Each number is 128 + 32 x the weight over its row's rms, rounded and kept within 0 to 255. Layers, rows and columns count from 0. The size above them is the row's rms in percent of the matrix's.

# layer 3 MLP up, 768x192, rms 0.0642, rows 145-179, columns 128-191
size [ 97 101 104  96  93  98 104 104  99 103 101  97  97  98  90 108  97  97 100 114 100 105 101 102 102  92 104 100 108  99  95 101 103 101 107]
[[ 72  99 128 127 115  91 119 164  98 144 139 110  98  55  74 126 132 130  91 130 108 141 122 155 173 105 148 115 148 164 106 123 145 142 134 150 125 190 162 181 123 178 118 146 194 112 118  89 115 133 139 172 167 199  84 119 132 160 144 167 141 145 181 134]
 [155 186 108 136 159  85  23 205 136 107  99 141  49 152 106 108  97  60 103 104 173 112 188 102 166 126 159 128 111 156 146 170  65 124 101  75 114 137 102 117  96 172 103 108 132 107 132 155 149 138 137  97 125 111 149 120 135 150  87 149 121 140 156 159]
 [127 105 130 106 127 109 114  87  71 119 146 142  80 169  83 164  89 159  80 124  77  90  65 116  88 118 123 127 189 153 152 133 108 123 123 136 172 127 145 160 136  99 114 178  92 117 139 181 109 172  89 140 152 180  35  94 158 166 127 164  86  84 108  94]
 [109 121  84 126 165 183  85 175 108 156 160 118 159 163  67  94 152 201 171  63 135  46 106 142 134 115 127  93 154 154 122 177 124 171 190 156  53  95 165 133 112 103 164  66 115 157 148 129 149 135 103 141 165 176 167 149 124 128 141  59 137 149 167  97]
 [120 153 175  84 169 117 112 104 102 137  70 112 150 110  89 157 162 118 106 142 149 113  96 141 142 118 127 128 139  73 133  76 155 121 174 127 136 118 108  82  83  64 171 104  94 107 163 143 176 172 179 157  68 146 119 181  95  88 113  98 119  91 132 216]
 [ 98 124 104 171 133  97 136 123 144 164 140 118 100 125  61 182 167 153 131 102 128 132 102 105 151  94 133 162 143 118 164 111 148 145 168 119 155 131 114 145 116 107 181 143 137 144  98 132 220 152 136  99 159 132 151 134 166 107 119 146 150 122 141 106]
 [ 84 140 171  87  75  59  95 125  87 100 124 143 131 141 137 128 113  85 102 141  87 187 161 181 109  71 102 126 105 112 129 112 101  89 158 109 173 137 114 113 185 172 116 119 120 121 116  82 159 168 107 140 119  91 156 220  77 137 119 142 144 103 160 154]
 [161 132 138 154 138  95 151 141 125  94 130 155 107 138 152 105 105  95 159 190 177 173 118 118 138 110 175  93 132  74 123  80 116 115 114  79 133 168 145 137 147 128 146 116 135 126 211 117 197 187 102 150 129 116 120 129 145  51 138 140 122 139 164 163]
 [ 87 131 124 109 110 167 151  70 119 154 122  85 114 148  84 134 159 139 162 147  82  80 130 153 162 203  73 183 111 137 116  66  69  90  69 109 143 146 110 151 174 166 131 138 106  78  93 205 142 155 120 124 123 132 188 176 157 165 149  87 135  89 176 138]
 [150 107  88 112 105 141 158 159 102 145 110 118 122 133 100 107  68 167 169 117 144 126  51 107 137 138 140 132 144 142 199 112 125 173 145  81 141 138 108 128 164 105 100 146 142 118 180 128 112 142 110 154 123 152  96 159  95 157 102  64  87  97 148  75]
 [190 127 107 133 106 132 137 111 131 120 123 108 118 100 153 149 129  68 136 120 180 161  99 105 102 111 187 155  64 148 176 133 105 142 146 175 141 144  95 144 138 132  49 160 148 102 106 164 125 127 118  77 109 131 104 140 174 151 153 140 133 155 132 162]
 [114 148 112 132 143 131 125 110 138 176 101 105 202 134 154 119 184 126  81 172 197 148 137  98 163 111  90 148 151 155 138 114  97 171  89 126 130 147 102 117 145 203 117 172 123 132 137 166 143 102 159 170 182 168 106 101 130  75 124 103 113  76 122 118]
 [ 76 138 182 155 125 106  84 142  86 125  77  83 126 136  96 117 152 138 122 142 140  92 149  96 120 110 125  62 100 127 146 100  86 113  89 113 113 108 137  92 133 103 134  95 109  88 163 106 161 152 142  85  76  85 129  78 104 124 131 126 121 178 136 118]
 [ 70 139  59 150 161  94 133 136 108 149 175 123 187 105 170 189  99 111 125 133 115  80 117  76 124 131 113 145 130 128 180 128 166  87 158  90 177 197 134 127 137 128 204  48 141 129  90 129 110 131 144 143  93 112 106 167 139 102 145  75 101 116 176 167]
 [184 174  88 121 146 110 139 103 141 158 159  88  88  84  91  85 124  88 173  87 119 194  77 101 159 141 150  54 131 136 119  78 131 109 160 152 126 142 110 125 164  97  93 164 131 128 113 112 178 141 107  94  73 113 153 141 107 107 100 173 108 183 146  46]
 [149 113 124 106  95 126 143 123 151  71 212 171  94  91 169 109 128 131  76 126 118 172  94 137 116 152 117 133  69 111  76 170 114 135 118 104 100 163 124 170 137 138  89 191 104  68 166 109 109 158 126 148 100 114 132 128 141 127 110 195 207 134 126 135]
 [ 82  33 128  99 106 118 100 126 172 128 167  94 116 134 126 134 184  80 123  90 131 104 141 157  77 151 110 156 124 124 121 154 104 110 108 106 141 152 137 109 125 133 177 118  43 143 165  97 131 165 124 124 183 107 111 166 136 159  84 131 152  93 181 117]
 [162 146 107  90  69 111  99  38 179  67  99 103  82  61  87 170 108 144 112 136 142 119 148 135 162 107 156  83 154 194 172 166 139 114 145 154 137 129 101 124 171 111 121 137 116 115 100 198 102 149 140 105 106 134 170 165  82 146 183 135 141 106 140 153]
 [171  90 134 127 194 121 124 155 171 147 187 144 145 122 184 184 146 151  51  93 153 122 159  97 141 115 127 138 138  60  70 118 106  89 112 104 119 108 117 133 131 156 124 156 137  70 105 114  91 166 134 109  99  65 141 144 107 125 146  99 120 154 126 122]
 [146 106 108 121 157 140 101  88 138 101  97  73 219 107  90 192 132 171  79 155 131 161 153  96 136 133 135 166 134  60  96 152 164  79 143 141 157 164 164 153 175 147 143 159 140 172 152 136 139  97 113  91 139 108 144 129 123 146 130 161  93 142 125 151]
 [119  91 137 147 121 136 145  74 137  76  56 110 115 128 125 161 117 162 122 189 127 153 114 109 138  90 192  95 167 123 110 118  98 102 129 121 128 108 168 125  95 128  95 155 242 128 103 138  65  90  88 154  80 108  85 163 125 115 169 118 133 142 149  91]
 [ 77 176 197  81 132 118 171  60 132  95 133  83 132 166 194 107 132 126 174 141 133 100 103  81  98 135 119 159 111 122 174 103 129  88 123  76  85  99  79 104 165 115 137 163  63 102 132 100 104 128  88  78 153 120 160 139 177  80 125 103 132  89 146  94]
 [164 233 131  90 124 133  78 142 102 117 160 172 106 100 162 159 129 104 119 142 187 146 141  96 131 103 107  96 142 103 160 129 141 132 109 150 150 142 158 126  51 145  95 139 145 155  98 107 107 132 110 150 146 140 156 151  86  97 142 148 127 102 109  56]
 [172 102 164 134  87 123 131 149 162 192 151  91 110 152 135 100 124 105 125 123 131  85 175 149  94 132 107 155  66 180 102 167 139 125 108 154 135 118  83 186 133 118 165  85 156 166  61 134 103  84 120  95 101 100 126 109 185 100  88 155  88 127  74 166]
 [160 154 148 104 118 131  94 164 117 122 108 189 179 185 219 173 122  76 133 134 187 155 160 199 109 187 161  86 152 107  92 169 141 138 128 180 129 111 120 133 101 139  90 103 134 164 131 128 100 127 143 136 100 147 120 168 108 123 150 142 131 108 134 164]
 [175 169 123 116 178 136 151 134 126  84 137 105  91 116 162 180  85 113 164 107 143 179 112 101 167 174 143 174 177 149  78 135 111 126 165 121 135 166 147  79 134 133  76 128 110 129 158 134  85 122  83 127  29 116  97  91 109 111 156 129 118  74 129  38]
 [135 134 217 104 130 106 144 159 161 114 150 153  92 173 182  97 229 101  85 149  78 153  97 133 149 135 160 122  71 141 122 118  87 121 138 100 155 146  73 114 140 141 159 115  96 139 126 152 160  94 170 117 137 179 117 141 127 119 150 126  97 128 102 107]
 [ 90  95 151 117 170 165 133 130 120  98 100 145 116 124  84  74 118  53 152 162 109 122 126 136 154 113  95 154  92 196 188 152 118 110 164  92 123 144 127 129 160  88 115  85 129 137 127 102 117  64 126 179 144 111  96 118 101 162  96 199 139 107 129 144]
 [148 121  61 146  83  78 137 158  99 117 113 148 144 203  99  55 117  92 154 173 102  57  85  90 165  93 118  98 114 162 141 143  97  97 157 163  70 156 126 120  28 109 176 133 143 171 166 121 143 111 116 150 144 142 112 136 144 110 186 102 206 116 101 165]
 [148  99 132  94 120 130 191 182 127 141 163 141 123 152 152 128 104 112 117 125 219 156 151 124 121 111 161 113  60 161 120  94 168  88 135 127 129 170 132 124 137 134 132 106 111 123  42 151 133 107 164  73 108 173 124 116 173  80 174 136  91 165 147 139]
 [ 83 139 111 179 129 171 108 151 163 134 181 113 123 186 129  97 122 187  59 112 142 124 122 113 114 153  95 139 152 154  96 171 147  96 117 161 101 164 141 119 154 120 133  80 100 143 197  91 101 143 140 152 127 145 163 141  97 155 154 160 123 180 121 105]
 [129 143  83 104 112 174 110 174 106 151 128 104 104 157 145 121 184 117 146 126  64  94 158 115 127  76 119 157 149 165 107 103 151 109 166 135 127 115 125 102 151 106 147 157 142 132 114 126 155 161  93  78 153 130 138 134  80 170 141 104  68 147 200 105]
 [149  58 127  92  95  96  37 146 134 110 115 117 151 102 126  74 129 137 175  63 128  78 149 149 141 141 108 117 125 163 134 170 150 124  93 167  80 159 132 142 145 124 183 107 118 139 168 158 104 168 118 111 137 136 142 123  97 160 218 122 148 198 171 180]
 [116  75 146 105 126 153 123  96 155 118 113  99 157 106  97 101  94 171 102 121 149 177 110 121 158  89 148 117 101 156 100 102 141  85 148 117 145 142 116 139 184 109 123 126 143  80 181 110 113 155  90  67 157 117 107 133  75 173 104  94 124 175 144 178]
 [115 139 178 146 124 151 126 114 135 176 127 130 117 166 154 186 133  48 142 140  97 115  77 132 145 170  55 132 122 115 118  92  98 150 136  48 161 149  53 136 164 132  59 136 142 146 152  84 116 119 154 103 129  92  81 191 155 119  99 149 148  72 124 171]]
# layer 3 MLP down (transposed), 768x192, rms 0.0591, rows 145-179, columns 128-191
size [ 98 105 105  98  86 101 104 104 100  95 103 100  99 100  92 108  97 101  95 105 100 104 101 101 105  93 106 102 105  99  93 100 105  98 107]
[[122 138 162 112 164 140 168 108 163 124 114 103 105 156 123 140 104 124 104 157 108 154 162 114 128 190 156  96 121 144 119 102  82  90 112 141 137  91 134 130 126 125  67 144 153 109 113 125  93 116 123  89 117 124 111  94  82  83 133 131 128 173 124  57]
 [188 163  97 132 187 118 145 174 109 102  78 159 136 152 123  85  98 102 116 139 129 101 141 101 137 101 133 102 146 134  87 104 150 143  72 116 148 130  75 158 130 116 151  53 174 146 142 115 127 143  75  93 173 104 143 132  77  97 143 149 156 130 115 162]
 [136 107 159 116 150 144 137  86  93  96 128 141 129 125 106 138 154 104 135  52 149 212 149 165 137 162 137 119  90 132 176 193 137 170 122 141  94  36  86 153 159 139 152 144 182 170 132 163 183 137  46 127 123 142 102 143  84  95 121 128  88 134 145 162]
 [125  63 164 103 158 163 172  91  92 135 131  67 115 103 122  90 160 122 145 104 155 108 156 152 120 103 143 154 133 128 112 111 112 150 157 173  36 120 158  61 109 128 122 170 118 101 112  78 232  84 118 186 141 132 129 130 140 156 136 143 167  85 134 124]
 [ 98 114 140 167 141 107 134 137 106 123 114  72 103  86 197 131 114 159  81 202 142 102 126 118 154 101 122 137 124 142 161  91  97 137 101 161 155 123 176 131 134 181 114 134 117 103 150 122 194  70 146 158 160 208  82 122  77  88 116 108 106  94 126 165]
 [ 92  96  74  34 146  97 124 137 128 141 162 112 105 159 165 113 121 141 126 147 164 135 113 122 131 139 135 152 106 129 120  85 185 151 137  80 153 185 111 176  37  89  76 174 112 158 129 124 170 169 119  98 123 132 145  92 126 128 133 122 123 136 173 156]
 [ 84 153 152 156 124 112  59 119 140 115 127 120 109 156  48 175 112 119 101  46 121 139 136  98 109 125 141  93 112 131  84 167 127 104 146 204 159 155  88 145 134 155 109 132 168 140  90 106 178 143 128 123 130 109 162 134  60 145 149 141 142 118 150 200]
 [ 80 109 183 145 134 147 133  92  30  96 130 128  94 149  91 122 131 122 150 200 177 131 114 145 174 148 134 128 146 137 115 129  87  98 124  35 146 114 178 132 111 143 126 107 137 134 157  97 140 103 151 171 170 144 148 131  89 150 111 158  86 106 134 187]
 [107 124 129  66 238 153 132  79 136  91 170 157  97 124  96  91 114 122 128 150 164 151 117 124 192 150 107 130 131 176 116  98  57  93 106 140 145 136 165 106 165 113 100 102  97 109 128 179 132 129  71 126 100  47 170 131 175  83 116 133 131 155 172 186]
 [149 172 134 130 113 155 190 180 128 129 173 175 120 190 155 132 104 107 156 129  91  96  53 144  82  89  53  97  67 165 175  60 172 159  94  52 105 113 131 168 152 130 141 142 147 120 106 132 139 127 137 123 144 137 100 110 120 128 131 132 137 124 138 121]
 [ 98 120 134 131 168 139  97 204 107  79 126 162 118 106 155 166 117 176 109  88 148 137 140 123 139 115 179 175 140 167 145 116 148 149 115 147 173  87 106 104 141 158 194 122 164 142 128 151  62 152 134 148 146 108 154 176 130  73 144 138 139 151 120 101]
 [150 167 137 122 146  60 116 177 131 129 129 159 142 156 133  89 161 137  81 146 144 104 142  85 128 105 196 142 109 182 113 125  93 155  84 117 126 153 150 169 109 168  85 163 121 149 190 157 143  99 150 130 138  77 146 181  81  89 102 129 105  97 160 124]
 [175 111  43 120  86 143 113 118 147  66 173 145 184 196 109 129  96 139 125  69 136 168 100 162 159 119 162 122 145 118 132 192 118  79 160 144 118 171 149 148 127  87  82 191 130 162 114 125 112 102  99 111 172 160 145 173 102  81  89 152 151  68 115 152]
 [166  83 146 165  62 134 157 111 115 127  95 123 120  94 108 149 139 132 114 116  94 163 107 149 140 120 124  62 114 155 110  96 145 157 148 161  53 158 116  97 112 157  89 178 165 178 135 139 160 148 144  68 148 109 103 131  63 138  94 110  68 219  66 196]
 [ 94 190 131 107 135 137  84 181 166 110 115 110 114 159 125 131 149 157 104 108 148 129 135 136 133 140 111 135 170 102 116 186 144 119 147  84 158 155 126 117 105 131 124 113 121 205 133 107  89 134 126 132 106 184 141 101 144  96  78 152 178 152 128 141]
 [102 182 137 137 117 148  85  58 139  86 102 182 153 151 126 156 138 163 153 158 117  97 143 124 179 109 149 154 192 145 129 150 136 104 129 111 133  80 182  68 129 122 163 136 204 191  94 150 129  29 108 132 124 150 183 137 130 155 157  80 140 118 114 151]
 [173 112 182 139  89 146 160 148 151 145 108 173 140 170 217 107  49 126 165 115 131  83 161 109  96 110 149 169 151 111  72 123 106 110 116  96 162 134 156  91 130  89 144 183 124 159 173 110 169 125 126  66 134 111  71 177 156  94 144 117 172 140 112 121]
 [ 98  83  92 108 113 144 153  80 174 165 111 173 106  75 135 136 100 110  92 126 113 118 144 148  95 165 133 133 165 185 102 149 161 150 181 174 120 168 111 149 143 134 128 140 111 147 125 164 133  88 180 105 166 143 143 154  95 141 118 105 168 113 146 128]
 [149 154 144 118 121 111  88 118 110 169 128 137 127 135 140 104 135  58 153 142 100 166 142 109  99 115 136  96 155 129 169 170 150 105 125 115 144 177 176 152 169 140 148 126 146 147 154 115  91 111 155 166 141 167  29 188 128 154 117 126 126 142  72 115]
 [115 143  89 103  62 142 137 120 128 130 155 172 115 157 123  75  87  94 127 120  72  85 156 151 107 115 187 109 121 116 141  83 125 114 128 176  77 138 139  78 138 106  78  94 156  65 120 125 188  92 142  66 150 127  69 109  93 104 147 143 175 113 147 141]
 [ 77 143 103 132  84 152 120 118 161 140 101 111 127 155 139  75 115 179 102  92 180 126 151 116  99 109 110 110 172 163 141 128 184 148 146 139  91 174  72 129 127 153 170  67 198  92 137 140 160 120 186 147 163 106 145 129 141 118 155  72 187 130 120 100]
 [165  57 164 161 158 120 116 154 143  77 137 130  50 127 137 100 152 122 137 141 134 148 128 101  76 136 158 106  37 192 137 141 100 131 137 150  88 117 141 157 138 110 108  78  85 151 167 127 165 188 185 152 188 124 126 122 129  71  97 154 129 159 162 105]
 [150  92 125  95 104  99 166 118 114 170 105 119 119 166 126 111 133 120  82 109 136 122  87  78 179  90 107  66 146  53 205 153 109 115 142 150 149 136 176 140 109 175 161 137 173 195 160 135  98 121 140 113  87 167 129 140 105 117 134  98 117  94 116 129]
 [ 63  87 114 115 185 130 113 129 159 187 146  93 131  95 125 126 107 124 113 144 164 125 138 130 131 214 114 107 123 156 142  66 128 171 121  98 126 171 140 122  95 106 157 115 150 179  81 171 187 123 109  97 131 185 144 137 167 112  49 157 165 123  98 109]
 [163  74 115 157 142 118 192  83 195 122 167 167 132 118 122  70 134 112 119  72  96 162 101 118  61 150 114 129 157 141 131 131 117 160 110 134 119 156 127 191 158 105 147 117 162 187 161  98 104 132 197 121  91 189 119 137 121  95 157 123  73 117 175 136]
 [169 117 139 193 104 136 135 155 154 153 139 163 126 147 122 148 138 125 113 115 201  78 150 123 106  91 181 162 126  72 137 161 105 119  79 117 117 159 122 222 126 113 175 121 143 119 100 118 149 157 127 126 114 133 144 209  82 166  87 109 122  66 179  88]
 [165 111 123  73 114 163 124 147 119 160 155  85 165 154 172 128 153 105  90 165 110  91 143 147 104 171 183 109 123 132  93 134 128 159  78 158 132 154 137 166 167 109 134 106 106 155 140  85 134  64 144  55 115  33 141 152 113 115  95 132 129 138  73 133]
 [156 175 157  98 116 164  81 131 175 134 117 158 124 167 140 153 137 124  91 134 169 126 103 104 107 114 138 131  89 150  86 134 168  79 132 117  63 121 117 118 121 124 139 101 116 137 141 137  91 177 127 115 176  97 196 107 165 120 154 188 154 104 103 180]
 [119 112 120  87 136  87  87  69 166 115 149 107 150 117 119 112 176  85 135 131 101 156 141 186  82 143 119 152 111 165 159 159  96 144 129 101 169 131 114 140 121 119  46 163  89  85  65 122 119 208 139 123 148 135 131 155  75 174 142 108 139 151  89 103]
 [128 104 179 105  75 162 124 127 147  93 173 169 190  64 171 169 126 124 156 115 168 112 169 144 114 108 214 139 138 118  93 190 147  97 108 145 153 191 124  82 187 179  89  75 106 108 167 155 149 102 119  98 106 118 129 181 126 137  92 171  95 134 105 104]
 [168 172  66 151  97 113 147 153 152  83 113 158 120 131 123 155 109  83 127  84 162 128 118  92  87 132 101 156 156 112 117 118 118 131 165 107 126 164 145  51 109 156 128 174 120 136 136 114  82 130 152 161  91 171 162 148 155 131 124 192 182 137 136  93]
 [130 103 139 112 101 136 138 106  92 177 122 125 207 136 148 104 121  93 168 112 115  65 216 163 135 103 138 116 155 132  84 155 102 117 140 113 106 148 100 117 134  78 145 136 134 141 137 183 190 112  92  84  84  98 110 120 121 113 123  98  86 127  85 173]
 [133 131 141 117 109 139 144 110 115 113  97  88 137 124 225  85  94 162 119  86 103  86  91 182 134 165 121 222 171  83 176 120 122 130 130 112 138  96  46  84  93 152 141  88 175 130 114 160 100 186 140 140 138 167 129 142 102 203 113  65 152 132 187 215]
 [148 141 103 133 102 104 155 151 152  82  75 118 140 118 114 148  98 129  83 126 124 155 122 150 177  96  90 112  67 117 182 147 125 100 148 116  94  85 167 127 143  67 132 190 111  83 194  94 125 199 104 129 141 161 130 112  91 134 145 103 136 122 151 140]
 [179 163 195 139  83 107 144 105  68 122 109 182 191 132  84  84 156  59 197 155 146 162 167 147 151 130 146 104 159 134  62  97 156 110 134 113 111 126 134 156 168 115 106 147 116 202 124  94 111 101 116 132 160  73 127 125  91  69 126 144 138  79 143 124]]
# layer 3 MLP gate, 768x192, rms 0.0673, rows 146-180, columns 128-191
size [103 101  92  93 103 102 103  98 100 101  98 102 100  90 122  98  98  96 115  99  99  99 101 104  87  98  99 104 104  97  98 103 103 105  99]
[[134  88 131 124 154 135 140 130 128 131 143  90 158 139 178 146 115 127 133 137 137  86 114 122 170 177 117 177  93 108 110 197 150 206 131 148 111 147 121 121 126 128 134  49 118 107 113  98 142 154 172 159 199 144 104 170 101 112  98 111 125  70  64 192]
 [115 174 180 153 198 136 106 126 125 136 146 137  89  83 117 175 130 135 127 105 137 137 175 159 117 165 120  59  97 127 122 145 117  88 137 196 141 129 104 119  94 108 141 117 145  80 146 105 134  88 140 112 105 118 137 168 168  69 113 143 158 149  99 160]
 [200 162 129 164 177  76 125 102 119  94 133 158 132 126  78 110  52 159  87  84  98 168 171 150 107 133 179 135 130 112 183 135  85 193 129 123 149 127 130 100 123 119 108 103  87 196 129 107 149 150 156  80  79 120 115 129 129  92 181 140 155 140 155 149]
 [124  96  29 139  94 140 143 140 157 122 136 133 115 123  99 148  53 154 169 120  94 120 138 154 103 144  92 167 139 159  72 120  95  90 107 110 100 136 141 136 116 204 132 169 121 149 106 124  85 120  57 167 138 108 110  87 164  84  95 211 132 104 162 147]
 [ 69 115  68 115 138 115 138  80  97 140 169 155 146 138  82 137 166 129  74 174 117 184 130  93 146 156  97 155 183 115  95 112  94 136  87 105 110  88 105  92  70 144 114 103 111  88 156  81 140 152 106 101 150 126 110 121 148  90 137 128  18 148 112 101]
 [106 129 193 109 105 200 114 211 121 105 137  50 149  64 133 107 114 115 103  82  96 130 107 120 186 165 137 116 107  74 160 105  97  91 156  80 114 122 118 159 143 142 106  65 104 180 135 165 171 151 110 135 153 121 153 136  97 163 148 137 129 102 139 130]
 [ 34 119  97 139 138 129  73  98  99 150 157 113 132 140  56 120 101 130 119 152 232 154 149 155 144 102 152 123 178 163  93 115  71 108 152 109 104 154  90 120 145 120 133  94 110 114 116  81 101  68 109 184 158 157 130 111 117 140 131 150 129 100 118 130]
 [ 94  92 118  93 143 185 190 169 120 122 170  73 151 142 142 170 115 145 106 108 165 128  97  83 137  79 166 170 166 129 151 121 119 111 155 172  91 144 117  78  81 128 132 120  79 130 104 153  90 105 216 158 122 103 131 174 130 122 107 108  99 110 120 132]
 [137  86 133 142 125 164 151  99 158 123 132 115 140  98 110 143 118 155 119 133 140 136 120 123 121  89  98 195 180 112 140  84 144 135  98 100 148 168  73 190 106 197 142 119 154 148 159 148 119  77  84 134  92 136 150 164  93 158  85 103 112 152  99 147]
 [143 193 186 142 135 166 137 113 120 148 100 144 201 142 197 102 111 101  84 175 173 158 129 122 100 151 137 138 114 126 100 164 167 144 154 123  81 131 127 115  59 126 111 133 140 106 158 136 151 174 130  45 171 102 143 192  71 132 198 116 122 146 134 216]
 [140 165  87 175 119 161 180 154 188 123 108 125 157 115 165 157 124 150 136 202 166 145  94 193 140 181 122 107 137 140 122 149  55 123  89  28 148 103  88 141  70 139 139  97 133 124 108 132 118 109 133 132 158 142  93 181  90  47 140 149 126  88 102 157]
 [132  96  79 106 115 152 102 123 140 125 153 183 112 211 169 129 153 141 125 122 134 119 186 126 123 143 154 146 124  75 132 163 127 141 170 168 144 127 165  85 150  99  44 107 108 142 153  93 107 148 115  86 175 170 141 140 125 163 104  83 159 129 103 107]
 [122 124 182 119 172 120 101  49 111 114 143 119 133  90 152  76 158 109 101  94 140  85 129 163 135 128 114 137 112 176 112 122 156 102 108 160 130 130 151 135 169 102  97 158  58 155  93  97  77 132 137 130 191 139  89 102 102 170  39 160  94 133 115  87]
 [144  75 104 118 167  74 136  66 175 140 129  95 121  97 164 133 130 132 156 102 109 131 129 124 137 143 166  90  96 184 131  97  77 152 142 162 158 124  94  85 135 127 151 180 107 124 106 105 103 104 171 104 142 140 186 127 144 100 167 137 113 121 149  78]
 [136 151 165 116  89 149 107 162 201 135 104 182  76 150 161  58 136  71 167 141 111 185 166 129 137 149 117  81 123 126  61 116 158 175 141  88 110 205  85 136  95 138 135 150 144  95 129  97 119 129 168 117  25 145 106 140 101 103 125 194 186 131 109  54]
 [ 97 137 182 141 148 137 139 130 177 160 115  92 157 108 116 178 127 160 115 205 119 126 135 165 162  90 159 187 107 108  78  85  93  65 100 155 121 136 160  87 125 184  70  90 108 178  77  93 131  99 126 144 192 103  87 144 118  93 193 147 163 127 127 199]
 [ 92  58  73 157 121 177 141 134 149 177 174 162 174 141 187  84 114 104 108 154 149 151 192 143 114 102 125 114  87  77  72 117 106 163 151 120 112 186 170 107 139 217 161  86 134 148 166  81 148  62 133 127 162 177 108 104 143 125 134 120 151  81 100 165]
 [130 155 144 130 135 140 137 178 111 172 145 138 153  88 139 130 154 178 136 121  96 151 149 115  88 117 174 135 149 100 152  90 110 115 122 199  90  97 117  88 109  95 107  84 129 170 201 111 171  91 117 109 113  97 180 135 109 108 136  99 144 151 156 122]
 [123  97 108  90 110 118  96 140 142 130 131 167 146 122 126  81  90 128 170  83  92 125 158 145 134 114 154 102 118 126 134  76  95 121 123 163  79 137 149  58 131 115 108  98 139  82 118 145 163  99 146  91 140 112  84 119 136 120 165 126 188  97 129 101]
 [158 134 107 129 127  83 110 136 112 165 176 160 143 120 143  75  87  96 113 112 149 190 117 130 189 173 125 127  68  84 127 116  86  92 146 135 176 136 123 108 103 149 141 107 114 170 166 167 123 153 114 176 131 118 165 142 172 121 120 136 121  72  66 153]
 [101  99 127 114 104 157 167  75  91  61 133  87 141 170 113 161 138 161 117 124 146 146 105 114 122 108 133 125 125 164 200 156 113 120  78 125  67 128 168  88 140 208 132 174 143  77 154 145 149 132 146  89 110  83 138  46 150 123 112  91 121 117 176 203]
 [ 74  91 114 127 103 183 140 137 124 125 125 141 166 157 105  83 158 118 127 140 119 159 129 160 109  74  84  84 130 118  95 116  95  92 155 126  88 151 201 107 150  92 115 156  98 123 132 111 146 119 206 141 208 144 118 138 125 140 143 181 158  79 117 102]
 [182 139 135 113 141 109 117 129 119  97 133 127 110 124 119 119 124 162  82 172 164  91 178 119 147 158 149  96 148 154 120 147 113 116 125 202 124 138  76 111 104  95 126  94 113 137 141  89 139 137  85 113  50  74 156 118 195  62 153 143 112  78 108 150]
 [136 160 169 139 132 157 123  80 122 145 185 138 134 178 156 152 154 188 123 136 112 132 158 126 175  94 176 135  82 158 133 203 150 146 184 149 115 112 154  69 101 155 178 114  96 126 169 156 123 117 122 143 151  69 105 139 114  90 102 131 151 139 122 146]
 [137 151 196 149 156 210 105 146  41 110 152  88 124  92 127 110 162  73  84 184  96 169 141 124 137 151 111  60 144  78 196 106  91  82 161 169 139  96 108 149  84 127 174 124 127  70 163 117 127 168  71 134 130 134  57 145  67 122  91 143 164 126 158 136]
 [133  71 142 102 134 146 131  80 136  93 153 131 195  91 135 124 139  98 120 129 143 113 130 134 139 116 110  89 121 118 120  93 111  68  94 132 162 127  79 124 125 126 130 141 153 129 119 127 160 134 173 108 218 147 189 197 126 121  80  19  97 116 126 149]
 [150 148  71 135 107 178 103 134 149  96  83 178 201 166 128 128 113 122 157 129 122  92 115 107 185 167 106 151 149 115 126  65  93 135 205 125 127 211 155 123 155 161 120 118 148 178 184 126 181 172 131 161 176 144  92 120 132  98 141 132 127 172  56 157]
 [128 171  89 167  76 159 178 131  87 110 107  96 142 112  92  54 130 161 143 145 146 117  86  93 175 143 118 149 189 114 119  91 112 109 129 105 113 118 126  82 151 180 174 127 118 160 153 139 140 107 122 107  99 106 133 114 134 146  99 122 124 139 131 153]
 [ 86 108 103 128 112 180  63  79  94  80 176 117 144  67 105 120 164 140 104 151  83 108 221 119 133 113 155 103 161  56 118 150  86 138 112 131 156 132 153 126 134 186  93 122 115 161 122 127 151 102  77 121 151  99  92 167 130 161 129 135 191  61 111 166]
 [ 99  91 101 140 122 153 119 123 162  72 123 185 158 147 137 108 146  81 112 118 105 154  64 130 104  98 117 110  98 164 103 134 106  51 171 147  90 183 148  94 173 147 119 106 104 115 143 141  87 104 123 148 160 136 152 126 113  99 125 149 164 117 109 110]
 [148 132 147 136 149 133 125 106 192 100 101 185  64 128 138 105 139  89  51 160 147 131 150  95  58 140 110 135 134 105 152  70 129 223  92 163  79 120 136 150 134 151  57 127 127 104 183 118 108 102 145 154 133 100  78 132 145 136 144 141 190 130 122  77]
 [118 165 195 119 142 122 156 102 119 103  33 128  65  70 135 157 123 122 171 152 178 184 129  89 126  99 149 158 162 126 161 130 112  92 135 174 153 167 153 137 114 162 170 138 151 166 147 151 105 158 130 127 106 211 108 139 117 149 139 161 169 180  97 195]
 [125 156 105 148 126 129 150  79 129 119  92 100 158 135 105 137  98 174 131 124 142 116 146 139 196 153 121 127 108 101 149  84 133 135 172 107 102 133 172 143 184  96 119 127 130 106 162  91 113 135  60 112  96 165 134 132  82 156 122  96 159 132 120 134]
 [ 88  63 107 122 168 153 104 125 174 105 158 105 106 103 129 151 108  84 127 230  90 156 100 140 121  92 100 183 122 152 142 193 129  86 219 128 135 142  98 152 149 140  83 114 197 144 114 106 122 131 139 150 124 184 127 162 152  98 114  88 140  87 121 149]
 [115 145 151  98 155 146 129 141 147 160 112 116  77 168  95 111 125 114  84  65 134 134 113 123 109 192 160 148 134 136 132 160 128 167 171 155 101 193 124 159 123 138 130 104 192  97 135 151 163 105 140 144 118  72 140 150 190 125 194 130 154  97 146  79]]